Weights of a small transformer language model.
Size: 14 layers, width 96, MLP 384 tanh GELU, vocabulary 8192, 2.28M parameters.
Architecture: biases, tied embeddings.
Each number is 500 + 40 x the weight over the matrix's rms, rounded and kept within 0 to 999. Layers, rows and columns count from 0. Numbers have three digits each.

# down: layer 6 MLP down (transposed), 384x96, rms 0.2, rows 125-156, columns 0-95
# up: layer 6 MLP up, 384x96, rms 0.228, rows 126-157, columns 0-95
down125:517514464514487517510479524515514458551481510512429400478519488564501549533549512482563470534491520535561530499421546531488463506445498485491486465509478488503493435518516536511479505490508489472456552517474472505484522489524486525524524425490510538492511431459480475505573499501443487419
up126:470490497453498451489553470510578479476560549515491454438456522475482522463466480462495487467535473487420562511447453494483477475466492471481532563494545539519544479507509480431498570502502584641545447441494615490562444499537491512521444521458418516466528503499473490518520469501469503494
down126:443514493494519444476511525520527537523516535487552501478386434522472551495599501497502465482510458523513537557476425504561492466584491505454545510604500504508438497580486484483536482455483526514501509470494439578572456439518524565539512436460535511540478429566562457488414503552478490469
up127:516413549474485442470562512565499521558527555459493515557468466458503431512475481533501601469570523510538448524530515540476478488510493502505534527488460537537488594459512468489403501452509546578517405559500467497415496482477402562571496468540410458516467416429467471480469463523516582453
down127:527414483482572512529547590435571445467450521500493431524563499511583534460514532562443467500450486535541464500453481463564540512550542459511512528513464475448509547475449474431450489529544517496512537526503548558514415511508532525492481557475516546544453484526499563517536481524422434504
up128:492472516572551539459486505504451540523530471449462473438492522482521442508509534483536547494445479486481526505511536487566526493560536486454493473525538490576513584537455495463503501527478548533463453543506438511539465468473475484489471507488451596510492519561436516501512508521474453532
down128:516443461497462504511556511511449490461462546602528565550461498514497578495475494558501462464557470472531492545505489515488499490488493505521514468502448484474415471498539549471519510567532474473586509492537528479511506502496487514522492499488462462458520494477474558483515530475509491489
up129:558495483449457536598517459533478507476491531559544515534500537448439507474463574496548511483541422426458514518442580456551511482452481480527561557485502416487451464486527469449541531520512589547453552462501516475542469504516459565435463400489567539487483489528569472526438516407477427494
down129:577446457485339500572490464495470427450527437584433529455530511480542477489550490496604512530502462490472515494475464474526434475461490540499550466538423409528405450551537459521532497519567542502444527495464504579469493527439506458446533498527516512549460586550524501481522456480466423508
up130:512535413531526482550563439506488537533527466496550489513510485482492500514446535431509567492504501393511507495492565492489539489526445529567465508527482488533537490566500490532425465501482437481489513529526455536471487560469481370487409466494521574492505447475436542513505499440503502515
down130:463524503494461475542434467462464499459473500538461484518541552499458454595476521453579449457477460512563493488454485546486513497470476534442446503529453470495475530454555473557508489494589614512508501466506542486508502483352448517477534459554499446488583511457606449537503533510505566487
up131:483426560506424481559495509576484537539487474522472506537468539438526506471521493557573508525587517500452471538507478487439485477494550487509506494446543420460509512477491450511434467486502417483512507480520536524474552521460484517495528463574506512452542462470413497546439559523511509503
down131:464499492432542466548562515473477450535477557422489413493511524493452509501447445495471484464461529531502466552503469466506490490537537511422427544447527490454405493481528493492517484542516478547493559475514451482486555475478471436555485468425535527531484522504482476509464486488505554483
up132:426541478516469510495563456455543503547522508450552480390423474563459491505493486521454494475497551557512397528579508510464473566506471483469605542476592526540525539580487431517629490489478509514417538500467455489470509536486464539519561462533532563507503450482508528527469483473442434469
down132:584438480550463491440491522555447476500518470600484500476431503528488477506562571484526462517509493548546486519500587560498535477520479488502474572471558442522437463539478478494462509466503480449438449457487549596471453601501487556549410403495516455500644491513544524557424560469534399497
up133:512447475456511464511501519474433457442467512474449507552455506556570478545507485496454502512547531525467504510523536423457490516467503543458503530515448592519498520525493495521538482495509539439506458515436454501505527548532481515513534508576458502475496415464483486516481512479564528451
down133:506517480536515465468496496531539501495519534523542492565519487496556516509466476456464461517467442484598561491477522550519560457538490503546493476535520487511458488444517449423536474466440462488506496479506537535545469512466560531494505502453474537491492529504519502437507537504473500532
up134:461486529495463524580419548467526496468518445469529467512497521605461525580520425493451427490444538491585482551523540518538454463474487493476421559490469434438478475501439503514454514530653466455479440509515541458491472518521493522475470478482498532493540455497548450583510497497472552530
down134:554477512433504404452539550536520506458491488536508450538521529521553435517484445636468545406369515490459486529459478440463543449527549511438467561516580514542568504476521462539609503558483546528489536507434489467466539467535580460507562492478536537509472487511563508517527517448548531460
up135:501499469523507504544485498483542435454497495431558554504516469509525588476448452513414510459417490533517561392523504566522509502500432456539507524509477519468500486425453463496472532521501496571390509465405422502542588547502433443498549424526456530534546532462466577487534427488542518516
down135:555473384471583562530536559463502460485519557415481476545499488555472517459546527486409536454490513442546463454516580425459506546461526485475538536457555656486457527503465477435431512518603450510505533509509498458492474446527455460527451490505432476428512441460520548466566495541486592486
up136:539571479554493513561535456559481512565433470587575529530512470461464435471452461510515480481508521534513478566393537437574498512516495465466472458465462460557510472437473463515491569549581479517493517411518441496521531593462545514459483492521502451534497541478482513468540531459434449549
down136:506499421525487404544515564501500499497549422506592537591489481554528454495528561486538454533499440479479476476433552523444518575569460496511541509494515449510504467557479415449516549530594477445528511445489503544473410540491469399516491462430455504459460412503519549495500634573510423503
up137:542467496490548518452450428503461359499542543556475538455503425426519536482428538557507471495515445487546504461526439570549477435523526457527507512527510518489525531513539542405498515449604463555480513566521476518471537435508499483482540497430514538443531482465479508521498474524475519495
down137:497556465502489518435537560499455498504544537402562456525497524523490543532490473588613449579565468514470525496550448519468546571493499391546483532513431518515512435430490417502461469483536572461510541525553553508569414492486517504399478445472421519478457512564546536500485490425501423567
up138:547496503411479467516407470485524503438455547493498516517410546490550566527481458464550588511546506518482577526449543569524478526544516514465513484533507599562497523478405464491446556540509529447473457462496564537443438531497485526506452551492406424514480459523508512512487472464535535484
down138:453461558487454506494589522488537502488500500527490543484392497434487530427519538516439510484578554453494583476497500606446502479565502504565481540465594489516485490498426546403519540524570448478422408490503418505456420453472477411562632524526531446530466457504453537471529493562567452479
up139:577479558517439582506500521493443506529492501551561497461503509473446494489516487511455494515559458454487551405542508526563465557554508558615543470531494445529512430516485568517475452492478498532479414475484612459451459513488514526442485531491573556497531431501579592571443479399476501546
down139:551520576445399500542456512501486501497552463430500528448456383452489501502511547486432462457415523487536486456483523584386524460551524553534443422450514537523462551541501495458490457562560510563464529430537459481563459491458499511506508492435501414482471455507490485428500508497398538458
up140:521532510514519500531501461474514523522517565550466500531478501482536511511487478479555537467470549468478522481504539506512491493483524567418488491476429546529547538520528496519503525424526469547494499492473482419527529506467521462451488520520499471496516512525526470489450455466478536471
down140:444516439501437453439495527547456543453484498527531484467551535514498507469489468534507508488538462475515508489510466475478525502481546460504451477518517470491525481545488480489506515524443521531525530569525522514468471463445460472557463518466483483501435569490520503492586514509515504517
up141:433439499536479540458549546505485556449496513521532473489471486516511568501558464506575508571506502475508518509521461493481488493516457552558515563554452490490486518466457488484536550558486502426453474524533455506562478506484440536488520500463461477507495502483477525500494458429476484482
down141:497480492520456423541475488533463433509488486473430476467539490535517502452470477530557463494472439478555503501541560488455485506496523440542472526539462518463477492512526481524492502426403490491552515497558548437464507443533555588463477562482497538505468542465502430531503532528491506513
up142:522501482506518488468460509398541456490536441491553451526500478505515508443519442492498483501338457521454489453514472489497480579461510565451534529527459480471497517523493460507486449493518515539516507545525465464465494559513466545568465510515488450498557453544439506515487476549473510446
down142:563502508580486484474505515480485469486557562393515522513474479439501482514538552488440562489480481545513512521537544522502547530470426477621579523530512555450552501491474486569488476569458479472467479533464434443515534512472541560487550497479519483481513566527495496465503508444476429510
up143:564475518568507483491594471451559531580578415515525549484550534560522452477479573492463496536534485519432470484548467497491472507413498542518519417474519504427450495462574451476444501492493555467477525459492468515513540511456483561556585457450545462459539524452496562464520468504463514506
down143:465519461545519534561453508464446554528471578420466420507417449536530465482514515496490498528438515476531517543517519542504571493504466492509453540466540415494476568503443451516482502470524436452517546498579470428482522530540483529503558500530568493512488559546527525552591492447597576500
up144:459481520511513501547545541498507487451484510560523466551469477474507579449436486502516525433572521508465465490567512532502492441488463507429494497515532477466449507548503456458488562450497564505480562495513458516506477497476536555567525507517465529473487494573493508555498532474509526469
down144:532516500501507566503471436468515480539491488441545563526524497536540455528488538479426516489420441532525536525458500456541538587538456524480482524512477578502548494497538500561475465508574451473467411537539519487504498500462528492488520546492458497538516426482540545525462455524480474541
up145:466477466530528632584440485407429529447520486534603461508520515465525510551557558422425478420536474469504548499482552447514483494486525444441503450485518480449461504465543484491473478543561537535447538528583536505565537511485448536399502518480561487525510457505509507516478602518522498487
down145:527484474503484543539562517510543472509505489600500426436513506443522512507521453535439564521548589513461403498439458439463525484504488503481464522513477467522482463401535441432495523472532523569457396459549497576503574454436490534554431492432515469457555518463555509537556488471454480502
up146:550429453552482537508477530446522491522463510562551440481506543516516476450533524440514504435492481496530557452474519490490470559488520508484479480434517485515449495498503457524487522436503538506545508416494476471541483466464531492465538485416542459479523434457502500545487487534510514555
down146:517479478501458485499472487537526476482463537533543425446506516519551556496504537486523494524536457469521507454524483504544524521477474478496481485502494472482478544588524565611475510449527534533544545538477484551520519569547512507499486486543490536511521453459537452543537473445463487455
up147:479451443516495585474558508482532503549511563437524523560545529495463492556451551493548546480462488490499478582550516496507487574411453545562547491496496514463517494424453628564468486576421513624544476545550489448525475549449504554545508456458509455443473510465419438419432478489465531567
down147:489498488516406503440438415520527557464617509529546567486575519526478510538530525463517468431500554494527461498455450545516557547445534581465540493544545480537479484444481546568430518535612541472580404551472581532575439482522443560461450496558567443503522497469478461497476467469503511451
up148:559393479523602509423513486466466549489619528565479477469537434533472482484493552520477492561490500546451464542556503527456548468506418622528547435451509535570441479511477448479480490457527507568554551512575530453463556541501501587480542489509545500508443466470444498485488451505460546429
down148:522530502646553482565449462474434499521545493523411504434525407572489477498530501507547462541557515471604513510435546561507599522511435484572592488433531534467491492589528454488477491480590523511472507500626550402496545466475459462505531579460508459490406526549463492562487476502486497530
up149:543478557553546564495527415478510528537420517457575474501530396586523550499477527471442422520491480547439515418538488474545498436465538518541497474511505519471446503493517500491559464515545446451519471495513538441468531530481455507470516465494461475484414442485496456509499475539565530515
down149:486540464513586529509501534481508461422440443454463579475513486508466513546509434509461424535508487489568501457478480480532517481564515513535430421499443534481473513459481505381473500516514499491537569551481550488427455551526497509428550508562359511539527494545473514452522479473584486521
up150:513497514558513511523501472481534414530505477487460555508474499480484551491529481509547490498574472485498474506472553533497547473507504425502509453494484517539581496530485491507527546490469489491496497514456503462504485511538532482514557523503444503468587438511483509468433518480527485537
down150:441553519466508475475546526525482568470495491510487460490490503472501545469411486534556487455445494481513486522497454513442482476461513526482488492532496457486528509528572498450531472539498522521523495502510493502530519470490478512538530541544497513546474533482529462513526517507579487505
up151:473490494514532460519501509470510454491481542549552468479565494499521459550486474487532523552534450450485505461448461491499496428519520475475511465459496459416504575493543442531498514512493521496448458499418480509521535534522512429497548510525546510453528490547530535477565493550518538485
down151:524446464471514528520525445490426545533546530510529547463519492536462526550473486468438445449491505540519470575536503519486526506488496528498465508493501527487449478469482466499474506468490480518492536482510532553470485457501458559468497515463547492510459494469404483500515520488508528523
up152:484548513480449501485516520491475556483500480451514473509557508526472530434483478525547549484432466538494559540438462530492455546459529598494536597492494436514518572511527511505521576474508550469514535521535546460558493509408507464559475454509506440479427530507399546616528535537469456547
down152:606579533471542559418440480468533504543484505391492503494461455550418463427528481542610471445498478502474478519460506493446524522517515532528422510471516533515535504471451491448475418512538527550464534446516513498506520539538483420547513393542523545565436568536553479531430329463474521403
up153:480583454572493549508572541556509465605519485471528476430491479509453490487539510569479463457486538535510545576565506512502482445530443513480481543502562513476522423495502516489468591495497501484498549486506483480485500506386536584473476514491517468476472483515432569577528511460516462549
down153:510455450493496530557543554500508571433431488431484472465405500540475468455457425474548521540507480485570456555488441424567510570503528501547438517534469530461508517485548461429465542509455562460481548477575497507555462477524472477454527486538522515459501516476499524544544502541511525447
up154:447522503501417559528500504497482544410558471528489544433484526589482384500509525438532463515505495548506489545503501526542430511524534523480570515501513493518561542407507496515616418472543490468468502547537506466524500484558496520391478416541537492474530463510479490468481521463476516554
down154:536469448451477513497488472552480547451434562515473523467471451494489502478486545526476490458462499462480467480496442543498518507496474537491497495519494504395543507434492469428510508529482432522478454522512489470483479553539441495580493506513606347565476441469481527460515496450433496523
up155:521539494563545520475485535486503464611571465451475467523553442522419436542508466505553523418524436500461519527493590471548504465494570468483523502495469494440459469523544536503451510486451467541500551543532468490565564548507493491438501509540471479501466370514485519523452458561488517490
down155:443492441476475526507457502397471456535451519517559485461484519461459477448489483446555513532558460546521431570463520478517471557466460472550472442512512497433525474533585484466391445588528512456438493583506483483487476530523410566541453497465555511443538464435584500501507601565502496485
up156:477534500490554490493548561480510508552546463558500548506470491499531465488530471474494496479518449499475538534447569528512436468460520562511508493515519515430512497530475530555501414430473547475488475507461486444447542496348518470495496479466499488456537491451504565564518458432494501470
down156:502508459492527483478492469455496553497495497500448448549541484514526489520484532525518459507494539466498518454554428514471504542499533437474415475462518497490538446444520512457529486440476440493518524473515493552510473513454536473555547535507415518570536517480532511520536475532483472458
up157:501510468523578483527506498472541495562528530396435502497632439540449449518472547496518505505492412498483522491537571445551472454478434457513538494555479505511426494526498509512547450458573524496470464502513485395522486482488455568556566452536453495508509511510467460451439490562564503460